config = dict(
    num_hidden_layers=8,
    hidden_size=224,
    num_attention_heads=4,
    num_key_value_heads=2,
    head_dim=64,
    intermediate_size=896,
    vocab_size=4096,
    hidden_act='squared_relu',
    norm='rmsnorm',
    norm_place='pre',
    norm_eps=1e-05,
    positions='rope',
    rope_theta=500000.0,
    rope_fraction=1.0,
    qk_norm=False,
    attn_scale=0.125,
    bias='qkv',
    tie_word_embeddings=False,
    parallel_block=False,
    init='trunc',
    init_std_qkv=0.0326,
    init_std_o=0.0,
    init_std_up=0.0326,
    init_std_down=0.0,
    optimizer='adamw',
    learning_rate=0.0015,
    beta1=0.9,
    beta2=0.95,
    weight_decay=0.067,
    lr_head=0.00492,
    max_grad_norm=0.5,
    warmup_steps=400,
    schedule='wsd',
    decay_fraction=0.419,
    decay_shape='linear',
    final_lr_fraction=0.0,
    batch_tokens=[16384, 32768, 49152],
    max_seq_len=512,
    doc_mask=True,
    z_loss=0.0001,
    train_tokens=215400000,
    max_steps=7197,
    dataset='wikipedia_en',
)
Each number is 500 + 25 x the weight over its row's rms, rounded and kept within 0 to 999. Layers, rows and columns count from 0. Numbers have three digits each. The size before them is the row's rms in percent of the matrix's.

# up: layer 2 MLP up, 896x224, rms 0.109, rows 161-273, columns 168-223
# down: layer 2 MLP down (transposed), 896x224, rms 0.101, rows 161-272, columns 168-223
up161 108:494473507528505520517471532534521470495536449508465475499502490492490498500504476568473459555501519514512518535517556529509521493520505490506482540497482481493526485478
down161 108:503492542496489467511486477511503503500504524533479508523498481541498533496519535491497493484489493502463431546432496495524531506499488533528519479528484481551457529481
up162 094:459556518501476522467480504449457481492516465482505522481542499479512481462493511495527495514492505485497514497471471520502477520507488497528541492526470518478501503478
down162 098:479477498500485525527494528537497503497509497510507506511467520529519466520515530509470522520486493490496478512501474498471458481517482461515538487469546498552514544509
up163 104:498479543524486487479533530493482488462564496502492470479485501493477509495503505503490529483522520522502485486476502490444532527504535526461487487504484518532490453449
down163 103:473458476478526482508535477529517507524538523457505487483495501435467497507494461566485514504496545504470522499467523541567515508519529519478529449483513513498479476494
up164 103:491450501487524526490541522532539523482470530472477489506532522503517469545457514507529475490506512500496486477511547475511491507511482464469494535505480412495481426497
down164 109:470488563518523545503474497507519488483467533505461498524519518521459487484535525511487456513481499504542529485494531516443498487510512518481487498483520519529482533528
up165 108:484465490496478518472525543483504487523465518486495468526508506538513524568521521497535461503502500487531447483549519521498498483481487510487477537461525513498467479542
down165 107:497447462525510475511485527491469529507521496520458520464470501478468542524497530482473491492464471495555517482541533439482496499460520517488491451464507492513506506529
up166 110:521510505522478529468493511533478502481499513460484484508498512518524549510513486485473456511510450492484548498504531538457488499501521451492518557505531510472477481469
down166 110:511487489507487533509488526527491465445492507541501530507518496493534476554476485492547479531480526455462459603499468503499510505558456555503490527486517481479492493508
up167 101:513501489511479487487538474480473481440477483469474468523497506487526549475503486485523459547515516517487540511482522488486509485533488492513514552521443485450474469486
down167 103:508526501504522510522479490520513481506518464502456524521462527486488460488515492497451511497506505461490476519491474537513490497489490505502546477519566502489520477493
up168 105:507503537508559517457490501494504492520458470525509465537558479551481511527509476505509505510490471515519497479479478509494493473478484507537541521481450474506474467526
down168 108:422464490527455513493449508497497503518499524520506522485489467514509484504486507458509488454511542539510481497510524519491540516513533489539549508481501499501532538563
up169 089:488562511491472475484489511498477482482471485468479503523470550485500520488524488482495485517481504499556529529490476491473507492460534469515501592460491494503513503537
down169 097:533474532492538538478543462507527504497507500522500480509486471482475501432505471504473516511507495483500495505533482517521481436521495537527532481503529497525444508442
up170 092:515476501488441482482534542464494532494522495509486530484521529467507458488532503491553508515533503486510507462483488531436473475479527477480511494509527522529510490505
down170 099:527519501503546495474491454517517473514481529535502518506506497497523486489485504508506507507500490479540529487525487437566519533535505502488466509532501486533511451520
up171 102:498483532503496485489501486507512493520522480512521504516504490489499493483484464527534453507507516515496461513503506533495511502469466486550571510524454501475522488441
down171 099:485514507486506491481497487498505521492469510468444491504506529486549507496481506465494455446528482559495501504518486507510504492474529473498483470468534538526548509479
up172 098:468480494501532509477508485514469509533468500493507463458502466516469519506540501502474510527435501474461532477464451512472524533506484546469491507472508529507510481544
down172 101:477474529547493497492484519495519476515506492494517524543462518530526482474523494481505504492481543502514480462523530515543511475516511499525463440505493530490501521500
up173 104:524511509535538502518484552486465475465476478506485470490482506484488536512502484494515499507525471490528491485486501531487453507471521497495488528521479498491464489512
down173 096:509453519532507506530517543482460485469531557490465477515504479498474511490505517506491527496515492548496464514469502471513471522492509480525494535487517493515473506529
up174 089:515530498480513487465518518558478478460514516484483485505531547544479496510464465506475497534464490541495494503568517488461497515494513497493493540525495492473497492545
down174 092:510530498483445549528474482474493558511480504536498467532511521506490541530497469495478482476497533499493511500522524510490476486471489529487530522492482476483490519521
up175 099:498495512519485470477499502460515537508474455495486504544519485549475513430508492450516511518509495525484478491510484543461478484497493536520520510507551495564500442552
down175 098:503497489517490487493460533500506459486502484461485483442475481485521490467481487459483490503507558524479542494517467517492515488517519563473465477493525498507485485485
up176 095:520525503465517473487497495541509508483481527528486528441530508522536485432506525511479477574471472507551503533513536544512500467508511484503466507483464486479514465468
down176 099:492502465518480510504494529487506499482499511506485489554464447548504463463451520536518457492532496505480464475504482472529467490501502468483539465537506521483505546544
up177 094:454490558512544517546498512529498486447519498487480540494467472526478509467512494512529521485512476544522462503491528457491532504504492526539498490483518474517515482491
down177 093:533529489502468470471492517491443508505490502458491511468494496531531507550513510525526460529536506482489516469525477520509502512424449526498492458463500487533524490504
up178 099:499513500539476477520487505519511557516482492496534503515502495499491485516505493560526535531504519484510483480522512532513457505494495497503484523512491515508534499469
down178 098:543494528518475487481496453521519523523487481512486497542488476499533497523530531523499502500481451492473472454488497481545486495491490534531517477490444559575503578522
up179 096:513462466556520517470518515484467492497484502498484482496497504545525505564511496516518475463508463422501493501438511496467492505517524452446461525498504525534455449507
down179 099:518485511498472519522465509535515497499439514501512497561497499456478490521501511510483513507472490497515530502430512536537534521521466530512468511501518505494468514511
up180 106:481550482507502514484506549491469470458490459486506464489527548537476521474472466494483490500499485515507528484505504524492503523468511487477477515529485505499510457525
down180 102:485475506491520522506496522524536536509489486526518506469497464492545478491453467498521519494485447470487462470542520525450459520530532500514516531544543509505497484473
up181 097:486478528524484466543513522502515495505501509517518459486521487488464495506508517564491538512499514473488444493524506513525551486491508522494503493488450541509501477479
down181 104:556506489486509517510511527505502496488476508515510488449522488485493479476484497474486498574481500530494528501520494472522541487481493479440495505527532469479500523532
up182 107:528514521479478483490562507562522525456480504470465511522519522490517464480484483493520446540467542476523523559499538498516504490572513511492478538517458479488502459496
down182 111:485455517504496505491464474495479462529502514499482502507470499528501473511489448538483427523505544483454504515526486460473529546525534495522482486449448502490503538499
up183 093:480533479500531516502487493549474501462489502451459509520475497505480472479483504501494490473439483507517501494493529522516465525492489441549475511559517482470510471509
down183 101:518498520444487441498519500501530445497460526535520462457517526478502494490507504550492497506521500499501474506490477489501516515498456485479535504490485514523488501510
up184 095:466513557492467539483535538470512465529513504480485496495556565534534481518504489481569498467497486464520498502498501508532481472501508524497513513432516535512480495519
down184 101:519503497509521480514449514494471522528483488529504488499503534473460486511505527477475476525454477499460465491515463527491491484484513505476484481464473509506495499520
up185 096:486519501488519510488515493464465492482514506473507522515539502492494449445531510496493515500515497469526452517498490529507505518492498512495506490486524490477459491513
down185 097:477521479487531488504483446515476495515452544515497533524487475488475492462513485534501536496496529484490490557496517533523497484536479534523537488537477499480511507491
up186 016:498549528495511472510512524556498503461474477511502468516519494521493535472522468533560475504501527494500486516493470481469512471474546463488529531491506491515493456512
down186 015:510521483499518511482525499527522501486495549513506488514558535540492513466504491489509554506518449516498513499527455520491522494470498476478463497490510500498451527549
up187 108:449515517471486500492517512492531498508492479494513486458552517513523442519510482529555461487483517505536529468452498530534482544537496501493563504465555469474513507477
down187 101:533516544557467484498454535464459476525535463456537518527486527505489495524472495494451500473513493503482510515501487451462505477499532500524474518500484524506461483489
up188 100:515509539478521463512530510542476442465520518490498517512506556492529457495505458513538490491509504474485498541469494493497522497542523508493493509507540474519486492490
down188 094:477517466474504505513481487524504494505471490532534464495480445512530493523469507502489504505502513492488461495514526521544481517541463478475537497496493491504523474531
up189 101:479502523524497495544453529503548508550501495438512547461512496563467525528487487463483544514458471455488518468517493548464505490541488495523480489485539514537532461523
down189 101:513514450450466538510470541531490514482532505521467447506494538496564493512489480484519460458486521502467474484511541494521543483513512504561497492511479488524518529503
up190 111:495495499533525507512507529519509501513464465497530484527538533472461497478464461497466515463491499514464485477521534478475500473511501525525494497478497454518466499466
down190 103:485487492509490498460484503529502480478485521533462512474501457512549493528475529507469521497518528540551499469528504482468509475495508505458474523480480531496511459487
up191 095:507546514489443519478517489518459525500494542507501496473487518476526523462487527512546508477492500481511489486535496478523447530491545511521501502485488472492475488510
down191 103:495544541471447508501543519535516512477480475480513502508494514479503519516481541458498450511490493484518484498494462535467522538462512545511506472537481472460491526505
up192 096:499467527533476481482485506451507456515475512471481519509505503474500525520508489456483507507500489508417501491518494537453503493483470463494507480515523501533492451476
down192 095:463521514462498512503492501539517502496496517503523501482477466512498488485498485505524531544524470488527515499501505466565529501518499508501521567519485444465491581510
up193 092:510519489479454512491476532544528508487468503532465466493471490487494498500534440438474507529487450474474521512494492511437526504483476494540474539484530493493473458512
down193 096:498468497512545481495497542500521483540509455470502524519544537499552447492482541516561518511477497492482544514489497504505509480501504502505493503507515485486526487495
up194 105:458507535515474532487499484542482502497446535448506463480474486468520502508471481466487500471478490519547488487505525496511543524512492526534527556504481503474496487511
down194 103:540500461474525505512480500484509494515515451521475480522500516434519483502508532498499501445467479508463472510482466503515497494519524498467488480515466445507505482487
up195 107:507533545537537514527495491537542514465542510491495504553500510502545463518500501503475446526522475498493464501550515499501529464520526508520522517502464471513434505519
down195 101:496525504475518503503462542513504545531502519523495499478488503453482560507487448505494518524511518496499556468507507488513520507488444493549491510528517561462491423476
up196 100:479492491524482477530483507507541518536502511524547550490495499478474527472549477520556521491467497514523522453455473517479438491481485530544517555434520500483481514525
down196 099:446485444468475525518488508468492508525480502489543502480531483482485506495507489522539486519466516503514492502490507472483486491520484495502482463487533496499568497489
up197 086:496570523519517523509478511467465522481558475456449547496532484544488469508494525510548462479462501461503531546494493477485496504530507458552511540482501470478511494477
down197 090:492451483458466468504539492517491513512484476521504523502459512513484496524477487546502496533493474451516496534461486491530521538508484488542506494518468509526491508495
up198 105:521510476543537512510486511459483475480523503461553484524492484510464522484504498468540474506459470492469518485484485537466518510515528517480536519450497496424509481553
down198 106:501496512540467518491515547502499543456543454523509492462532523549539486467503530498496531486490494508476529485502539475515479518479492493510545475471523518520499513511
up199 106:516512533492483554492501499538512528519540451458511472499495484503488518474545554510510466495485498482482501559477500520523502519513515483475506500507488499524536503483
down199 104:501507506506521453518511504468531509509466502538501471473540527498484525513512425508492507509530513490467496492491537450481532497495476491499506475520511466467471511491
up200 082:527471512482548461506479496496494492469525499521514465489533475489502510469511490461522518486475544504515503501529510513494467505538503455534495497513550469451465496504
down200 086:484473515478482503517477498504521528512495543501482479483455489492521498473489554462549507456497490510507519539474510490491470505511464516507480460536484513505523526507
up201 087:507469481468514504512514511515526476476464472510445472506509559524520559530489500524534477519507544484519492517518530499491529496479475510499480507505498484526477479509
down201 089:503529538524464532496510524500503560487508478498545515489480435515509496437464526496502502484461486505492492506489525516521499463524466521507507522496509520477495495493
up202 115:472510518488492496513524547513484516469514471492445501498496526520497497491520482540489456524480507468474486474485477550492469500502560531495461488493508494511519484544
down202 111:474500482496452481512484546519515498497496497533500513505480522490499484506480524516500512478532489533499502491465510462503502509536547488512503484480496522523492502517
up203 091:542541492509527523518538490500453525467514461462528512499535544535534477506485518489504475466463503496553526464516517524477522497558512500528526537468504528514495487511
down203 098:529460460485491512491447460529529501510474512544505494503491460435494533512504522469521475536494473526510495488528566496556450483468521526441487497495462502483491538510
up204 094:516527480500510480473522505514501515483501511485537549503559540499525462470476527471485500490484498473511506505516529509473477546524513487486495498517538474528551496503
down204 091:443479540498469504445466488500542508508521503455507516510489479496539482468522474517506500495502519520545539480497500465526549463481516492518459487509467553505475525519
up205 107:493542571478459541505474515457469460501468506517543529444530536496528458510497506510533518507464507483544479459483492535491505534476514486527534505487471499452503522496
down205 107:501505475499492469518481532457496546528494510497503528490516477525461468491562514471485479537440481511497441511466504499475526517505517513518500508529503517472488531529
up206 103:474494525479529478469507520501454468459487471496490531535492491495508466490541488540494471547518507473480527514484468468443532501481522514516466497478468483487476493522
down206 101:504489472481494481499484478501504537547465486496503504542484509486484489520515480460462476455494501516493456538523512526499505500551495508487504501513470498475510519502
up207 020:495548502476528460527532553550497490466461490495510463526530520497457470513526491477488509506501493491509450495517503521469485533526499455499509514480527473500512463520
down207 020:465523495531474525462508541505534506540511453515500485519481447505518504485500520528490505485525499512480515546472475464524530488495465544459508491512473510520534577471
up208 090:547469486500499537519532491497511516523505461516485493533494484551505514509547549495486500530477505501462473515459458502483517499496507508490526502522527515511486504471
down208 092:478506487528502462516526509520486506503502511503471486464486517536458497512485535478491483522476461486514477516503446555487488518500461428528496510513493521480545520448
up209 114:455490500498497504497483548515471477491483461490507460478518495510508492477489445500502456515508473471472512465477522550479492511535488511528491508546512473540463506523
down209 111:450464521450491465519513534480506497497489513487497538522526497516464539481530474490547514493496507509482494509510532471518477549504478514514518517477485461489484483428
up210 103:505482500475487468485473490512518505455497541491485518480509543487517457481495492474524467518474526519536506514498557577509490510466464508519504526522519443478507464494
down210 098:522482520502486515496521547477532485494510486431517520483468488491510495465500460580501520471490528453460510543457518517496517500508506515461465504483504517452467485493
up211 091:491539490507500494491498515528499488492545468460521464533488547482465522504542458527524491518519457477529513478503498479483500517506508506506463553500559496485511484532
down211 100:481498533498463500532523496476496508497484476520461509532466532507484480510467505508518521460505545497514498548501485544465504505492430457473508430541465477498512486511
up212 107:565505490470491511478511519502510509481479494496484491504512559564509497495467465527498446487493509512504508530513518490478525490525510481495457522524510468463473473522
down212 108:515492550468485487512514530449485485536503501473509505488516476518552499467508482483486512514532489448468477470489479479489506500502528512502493455461475485502487542502
up213 095:501486498502538521485516503478471464497505515476446479508508571524511515503484476523496492483524505462491498532466516484509510515510485506495455499528507500503460482493
down213 096:475509512496539433490502503475485489516489576494529487481545471521512557534527543526486525532456472528496498491502480467519493530498419513496504500484520523497496524541
up214 104:504467503491478520505578530522508497465500506489472546483515532544514474521514502484467479509482509520510523530478553517503535478540541510521521533508488502494498467513
down214 107:547496494498484489500428514442515525498481449501489511510494495493516500527493550511536489516513494458476558528470495503518472478502506535491470477530463513517484479499
up215 103:483460520468490476518521528476518478514505506520500541511520494528478523540570494501480538544527497479493532466490457479475511466459531521479525505509503512553469506486
down215 105:510461481520508485482543564508469537486469530487522477490504489521508505483470512529489512515483499434507547540502491533484505502540460523498470524520515471504497460520
up216 089:549467485511502515502553528508455519520552462507501470477510496522509498531525536485499505505514481485524451519483501515501463523492521509436479517514512506549495464505
down216 092:516473507485518500490525471528491461512480516544474501511508503474498465492482522539515521510464496502501477493477512493513519503488472515505512483487507468491481534505
up217 123:496525546497508461535477544541555512521497475504526479522547509480476512508497484536524457533495530516520525501481511511505526474521479529487469545502495439502542487509
down217 115:484479494513555471496478498483505510514467516555528487520479462478456509472474504524485513466475508513489519466485540511517504464518478508505516539539513476503511541507
up218 092:494521507505521547503526485562520518501484501499504461548522502503515474513500517539532468513462540475572469479539516498507506496537496502513481516499451446428529497491
down218 090:499508471500491454511498514480526469511509512518506515460496515519546484462503467471474577554513501472511470523525448493470480491509534472544492476543502534484492537497
up219 088:487510544488527517465474549496452465485492458477520498460534499499548504476474473496536491520505480490500520467499540504501512481513492486522507493471516489517531451451
down219 092:509519448498514520523498527481438471528515491486472493508505506506502516532521473458448526499520498483458520478554532518528503512497520516530509477542502508475493538484
up220 106:501492510490474440509497533474465465496503515486499526488491490446496488519504510490549510467533496504520480504504452503514480502486493471516518546491521555464451492519
down220 106:505471522494495488543527464514451513496489460495480514475492503463457546472481484510473491442512480545503454494540476478452523527532476493499524447517535483481508545471
up221 080:482495436478518493511449512490524524458436536473482488529554564485537476504503488524511529476471454516513510476495467485526542464525470457537492511511506483495461503527
down221 093:462467531517487473564535503499508515499500504495517498510491455491485489483497470521543512493510499475477446530455534473486465550493522494516548521518480483519501532505
up222 100:472529475459489491458497569485480483452520490471507483471525522523511491501530495461537498492512480495491537485512502520460505488476467486538525488500502514505504481507
down222 104:490479503519476482534521462519560481488532502529479496543463461473488474459518483562527504489504522504507494499481498481485451480506487501491530487463467523523496500536
up223 092:508535500479513502486526476495502484505507491452496505476524476481512491466532525532504477517488510507530501529493523538527494492538544490497496528490507503496488506482
down223 103:490508531486432493504515507502491475481520458477515502508529479525491582539505536457469479495518501477512460496490521451500489493484449497527504469499468500496489537462
up224 096:544506530475476490465504515436481468486555494465514425501509517538513543504533508507529470497503455466451527511473526567444518469473465463467514503506504516487455491495
down224 098:503507522470532492514527484537539532509466528520530495492544511510501477488494468522547480476508533525495494501512547426552520491549516531487521538486515471483511523516
up225 112:561513535569538522513473494474479483531479485454528475487563507520534521516487518483483519502501490464513506505557515508453497498522490508489504514506446506486480463504
down225 105:490464507489508482456498521505458494511472488464542495506441489526493521503533491501469497494462420464460508536480501496544507479491534456525529488489472478460494490498
up226 104:485523498443502489501510493473502496455470478432492501512494518492496494471509510487524498542472461550486521523483546487491513557470488481481467512466529535482508467464
down226 100:522493496503540496498505487521520533523522500531506502512531439498497498482503512493509488502509501460533468494532497460512519491524521547472514469542439429507505526502
up227 097:553504503520525525496530500480507507493463457474510509557543504523533467508522521506516495490510495491488521506515499474493522463494543507461514491483448469530462481495
down227 102:498508478516483498470499497464517516508500507506495532506488506481492461490492512499482495436514452509475542504482452519477492507499511512455496463495485505503476521530
up228 128:567508499510519485507517490491486519489499472483504477458550535521500515490509526522541455484513509446500492549505491496490509523523488457486511512514529511463468492486
down228 147:496468569510514557496492502494563511503521513474512485507519502477514508456525511515534501489485533452487493513479549484485507482515503524466502465474475467495498584482
up229 093:503541501505508486516459495510509521513508500527517520508543495493509489450525454479543522503493511512531488495525472513482510530506494516508541506432525518506524481531
down229 094:527475488447488506525491498535487482517499460476480453470449481514481517553513487476525503506488515494532497481499498523492513446497514523553532526506477494537507476483
up230 105:505471515490503515550555559510508534511562476514466487466509505506451518484530492576505482512495542471548516481487500508464512504501560515506480479481454505523508504514
down230 105:480503498510503460510485502535511473524456498484493480506500468550540485497478487514484493507509523516495513468552496465522493491516519523488528506483514528520488477521
up231 117:497517537466532445484467494497498462466506526487502499485516523533488530510489449471509503483494468492506490531491502475435538533456483449513479517574511475516451468460
down231 113:571535499495476518460511465494454512498498498511455497486498555489490530530492493473464495453526500524474505478503506482515488504555493535515488498472540473485469489516
up232 109:515511490475499499516478487489508487504495480437512533515495534490513492476487492514544462496463507488540500490507480502477531486505534481469529521466507493525478502482
down232 106:544518493511500489455472461487474527516553488546504485452478461477504477493490444502493559496477501495529525487516506532542454483544487480472466506495501501467478459523
up233 109:526474477476495535495462508506509499499473514504468497517454487531498507500515482555504457518463519540517543557473504538513504485523543500519515543504496423523535473486
down233 105:483503510504520489513465491429493476533519484452492478484472516533472536487485519500510556497470441461497491484513525506460566548513528556491485499529501509453492510506
up234 016:499528508488515487521506540537472527490471440473509474496507540523489473489544495485528462502486487470509486501489509509481513517488500478511556528507523490443508460505
down234 013:517485439496482481472534522460489509509506548482521487506528516480506498510502546473463496495503521499450524521511506511529449470451541486456485484474501508543473487513
up235 087:468483462444510498528477477562504531499519478484504511517481495569505508513483474479507519490468506516524517492518518478486494516511487479510478540507512525492506496521
down235 093:470439528476487489507559483485509560464468526513491494489482520473506473515514455487490494463470544488510501515493513493515505478524477517502497469487442517487516570485
up236 092:474516511531493514491532516552489518460494514488466490496549500485530517516433449465491454511500485454525506520519494505485480477536493456522492545519476518493519458453
down236 097:510519491486525509516449485473504502501460531466514458536461533468501497494526500512506558477503493516496523494482475513515496496512521495484481475533534441515505539482
up237 021:513506527535507497522478492504456495489476496483461498524519518513468515481544486513529508482471502490525489496498502512466476493526485477514561531495507446472542468480
down237 019:477486540533482465492490522471529487492479487494534540498498495518461516521498474479448473527486494492498474462518488493457524508548485503527511524468508520479501544502
up238 107:537527505507495485509535532449518487543484531500516486498556518492522458482505484496502499488515497464493466434500488523510463511499536523507536530511472490475521531519
down238 104:473500464523509491512501484564570523533537499495485524513503483478554513524533483553532509490493499520477484505522492502541493453533560520502531504497482461495521461539
up239 089:501473514472540528523517523460491527511515556515484488503476504514528482500564521520519498524510502495479469457456498517484458503513484486467530507523512486521480514513
down239 093:477499530464454533480505506491509501514493497511459466530522468501478539479482491516483477479507520530512492505506545503473515497502502495499511472460493524516508530479
up240 097:496529513486513483516480480514514469540509498495536495506501502495501480484526521490506521506467525492513509525480479512484493479498506487466560523482541517522491522512
down240 098:510473464467525480499529524506529549515490527507505511509498483559535498477521501508504472459469482495464516495556515483509520492479501501490449473517491429509519512461
up241 121:478495522523518492503527514523470504465493511494470470496522554490497494501475491484484472471465515481494473507500515504439488505488497446530487534553490502543493427528
down241 118:484492532538517519515529502490508533500503495525490506501460542527524506496546565471551500532456463499517471497509482516531545517499506512506475465476455465499503506478
up242 101:497510480483479481533497547508501502504502543479500503488488511514499525492487502505507514492534501478499535448435499487461488500485505477474489492533487478510501496523
down242 097:510476504557508480491489475494474533530523519543519521497513481516506487494481498506460491442477532495470488541513465529514497484560515474495497507508488551504513475510
up243 103:492507523504501432496487518495484506481457540431541524536536521521495534471516502477499501515490452516460457493530513494465506559541510512452547514492464485482438495539
down243 106:482543511516492502502497498474503493489562502485452496529476462512522513477491506492460490486477442452493521500505479472480499500516494483487496552547526512507516473476
up244 112:490495543521491492527509547480519483541495478488505468483543543527534485523469521479504487530500479432519459486489524512475481475519476517494513507490512521461525488474
down244 104:502491495503512464500489452438491505457467482477464525493510497549481526487490510543501516453479517476506537523517479519513501495446519493484477533510464516450455514531
up245 098:515504462483475503484505582523476496469488523442473497473503566517527516527487499504478513511478467498480509477486517511462484518476506482478502524462514525527452465506
down245 101:470492496483460500532516494519488490515526505502506483488487490456518503494523516530507534553515489537491539477451523486485522540511462521463480469512518506486470478554
up246 120:526492526464493496468471505481514519454514498489491515456507525517465484517484535530506509477512478454513499548499481560488466529479501480459489498527483506508516466472
down246 107:518521523534500515497456467489479520540480489489455460545516516492533475475490448531499529495525525501498495487555507483515515514527515520511477491508494511508492488478
up247 096:482495505512521514536486504548456461486512522516493521469502532524500490499491446501490497522532520461543510522506509478486530496491484471470483550552474431500490485485
down247 098:482516471500502455533503509520516503505465492516519523487467490498501489492465499480452503551544544487493501524471466490489516458478491474508480481481511553535498506508
up248 108:482494476477485504535487488542521516480535461533510519519467500559484497484520481494538505494479514477541511498477496515512555515538517485493464525488469503494510496508
down248 108:506455499493478481513529509509435492481491505521553515470502498488496500508543494489489511506549500424506492541500489536473490477493511524485568516506506487524501478451
up249 018:520535520511527486519510538518479506473489480498468459515528535527465478510492453526517481491480506462504520523517484498466540495494512474516522513483507470455522478472
down249 017:458523501529460496492520517501491523493505544520494529501478458451498510494497524502481499445485466549535533486472456523501474485508543498499498514536539499509488529504
up250 106:483467508508520501493542524531511497501451501470508467517522519462520533465500505509499441498532457487498494472489498472499507509496532533477487493492487489496516492490
down250 106:539488486495501527514499536477521513532528507511550491486470499501455458509462485466488480520523531501473454523516504524536529521488499520472499489515532510468519544497
up251 122:555533512526527504503523528494487484477515489478479443455555514493508515491450501522471490469498522451473494517501473506478452490471533457517522510507541472491486509497
down251 114:472521533512482484525485492476487487510533480496494519514506480508509479481463476514446503520495482509493535499518534503503466547529522548467446465477517551495491539509
up252 103:494492525525485508506495512483460452508529454520469507527508513526482520490520496498554502479506515466481481505494491501504487453519529463522526498484492512525561489507
down252 103:545585515492470476485472517505494500481515500504537494476524511488511485536459507514505520506529506515482534481552517499460484445509497498470511514525460536478465515518
up253 102:544527489544507491524538525500486475517484471513534517504548525503468497442531503538502530511489513464500521464482472512459467520502485507483587524510500492517483513501
down253 104:489473464521531501485515468484511478487524478497482504476508474530460513487511539578520514491523500499484497515541483457461542476506485527515494456478469531498507520511
up254 098:465524496518454447477478543489520460490448507506437502484492471471480523480531476487500514483509530543516511499486499495480422505440496524532486521545518489462503522504
down254 097:538501522476556517505534460503472509505472514491577502498538514561517491501482503503523484532527485443491504507492478502488537502543497488488507479454509494509508457490
up255 093:491507575494508449493472522497504485484513488499470481463496486474499540501513499499520489521459496488544478526494472510482479509507475482519488514482500467484495495514
down255 096:471480468516508444510500513494463527498496492500491529490514477485485500472505486506521508482505487452528453502464479497470470470502502477490484444525487515483458521466
up256 085:548507513499488502502536545489493522518544458509495485543509492505521512494545449513512447463476514488486467531493468497518520526482514488474453501499501514541523507536
down256 091:550485472480519470484530502536475506475471500518502517471513497501477516507512559536469512458494497539511469469506496551530477485486456480468524504548504475522488508505
up257 100:494470488476492505471548491484507536493495490473496443522533522559504501481509501478509437475487498453477471496468471507509510503519485482531492485526479468498487478495
down257 101:529472550524476519499501500508554522496490476511534471486533490472480499516543475546496514522495527468487512507487530500482521485479524547467516503481498501493487532504
up258 104:543525480526520472479473568514499531481542474484511453524474492472489524489495484509534510517494476484504482499475518505485513515528463518509511550494542507543486490511
down258 102:519522511503517503529505522509507521534502483460511497503514542470491516517479503556499457481498490480506504477485531509501560520513426439470456431530522521486560489515
up259 103:543488477492526493509518495528509543485492481499465506533514552522499412515514509498515469468520517481523474514495527490513474492514515489483474505503551471456499507478
down259 099:515495464517483478482472510498516511520455476509502491495514513512508536480504485476488469548494491525495509497444534509499489504430504530461464491474505471530500506527
up260 096:502538473480511491474478521514464555531475503489512487489497485450504478453498519514555490537462505509532522522479532545502504505496468495521481503523452482479535499512
down260 097:520473500493464463526517466517492518477490495505475508482514531497505500516503508510502481541468500480508513515500518500473512489496495472501523492500477535495482489477
up261 103:524455528534471488484514522499498520488508540528508490501494497483490500488524523529517518509510489531520508492516523495495483498485552502467478492529452502471522483526
down261 104:509490490491492477499500495526502454467534488499501447493501539496475475480494494486518541515526545504477491525484531482481512505483481516496506467534472509481479487531
up262 116:533497483489531483488504483486514498503477531470481519510532537534515507489477452533507457504491491510473506517526486538501480527490518482483505529471529507482528470459
down262 108:497495493522498508484553518517505537483512457508509501435524504502518486530528481519485531506495512487524469510482518523501489503530460505533514490535554517447472501455
up263 110:507503490519507520480488508490498519516505512465483494475518554532528518522533504461478462493501457469492527538514544587462485488532520470492483525482496492447447496510
down263 109:523480481508468512478517477503470546499469528490478514553482497478465532492492499545457503480428504525506500458505506509483489472498452483505534489473489522496467433516
up264 088:472550498501453551483465495508490484459528551439498510475541535468487489517519520493540504466464507514523538520520521483450493488486555467514508530516465502502508513492
down264 092:512456514502548480483493521512508519523525541517487464518484488555486493469520516531506465530475498514492468477520529516471494485549476500495487453485530520527524485503
up265 109:469528483548491463536531463531493552509480517501496498454489498490457483435492514482488481489478514502493506512484445547472468491481526460494516571527495480498499452504
down265 110:482467544473517460501458499512540477481485540521505529547511466535549512492491504468502473526506498535511510510495531510486496496491500459490517475489460511487512497527
up266 097:489465521510555486504470483464496532526501484519544551529511545541492479465497462508507460516470497498475531456500504514500508487486550532545500501490446471518481479524
down266 096:516496466467504508490526460491487512453483513474516538549496512532535488466483509526520476503508473488465507476530473479497504475485465490501483495477514448528471547515
up267 108:516513540520505526528537492534520531493549452485501494539555529514504525525507507510503467493500494496474516513496504497512534457536527449529459492507471457499481511509
down267 110:522528550496499501477508468532550534535534500501486533567507456470507483506523482468492510562512495493510504500498523503500497504520482481508495502518485500511509526496
up268 106:480498508536469494504538511508485454504498513476489498498509479498461515458546484492513511568487480496492477477493467528500479493514541499510512507493516532522526497533
down268 105:538513520497468484483528500540472492507456494462495514488525523494540508499491534516525456553485518513468506491515500464520449480534462526511513497495503483444530505500
up269 104:456546520480524474530495489542492527472511475478464480562516497494526489466482483524501492475506507534528523531503512496504528469502484492527505506497458469514511500493
down269 099:532530483531472519482550515496519515502559519457500538468522484526499523469546554482492513471490472502480457452506526558467484480487501466506523535517503479530462519505
up270 120:525511467474520532531539498520523529475525493491487509492490556541538492513514513519491463517478522518495480564483537538496486450530541487482515551507495502509476474500
down270 113:524467517475483531508471450485502535504480504483522513538483486501507459497502490540511501539545480469502489498513477507506502527482469546483523492542476511570463494535
up271 091:539497468493453471478513530527464531495497479514498502442493498527467503538476542498499478539517494473514504491456469488498473482497499473521494506492529494497563484494
down271 092:491526492466562471500484497492518515461537548497523471556512475513537513495524503481506535455496568497512492510516502483501494505492480500461537485498468497483478521472
up272 095:505494528498526471461464500526476491500492491513516517484529484514502513462470479506481508499477492522518541500513490542482513510503471479517504510529515491521520482483
down272 098:506525504523521496510503521475502494542524485505521528490476492527495456463570454505514514494519515511488473435523524505520517497507523532490482464485475488472521556470
up273 102:484473504502486471463503541499460484509491515478477492489458459495460528491486494491462478516512491524480512458503480499493504501494480440508489514534492479492485488457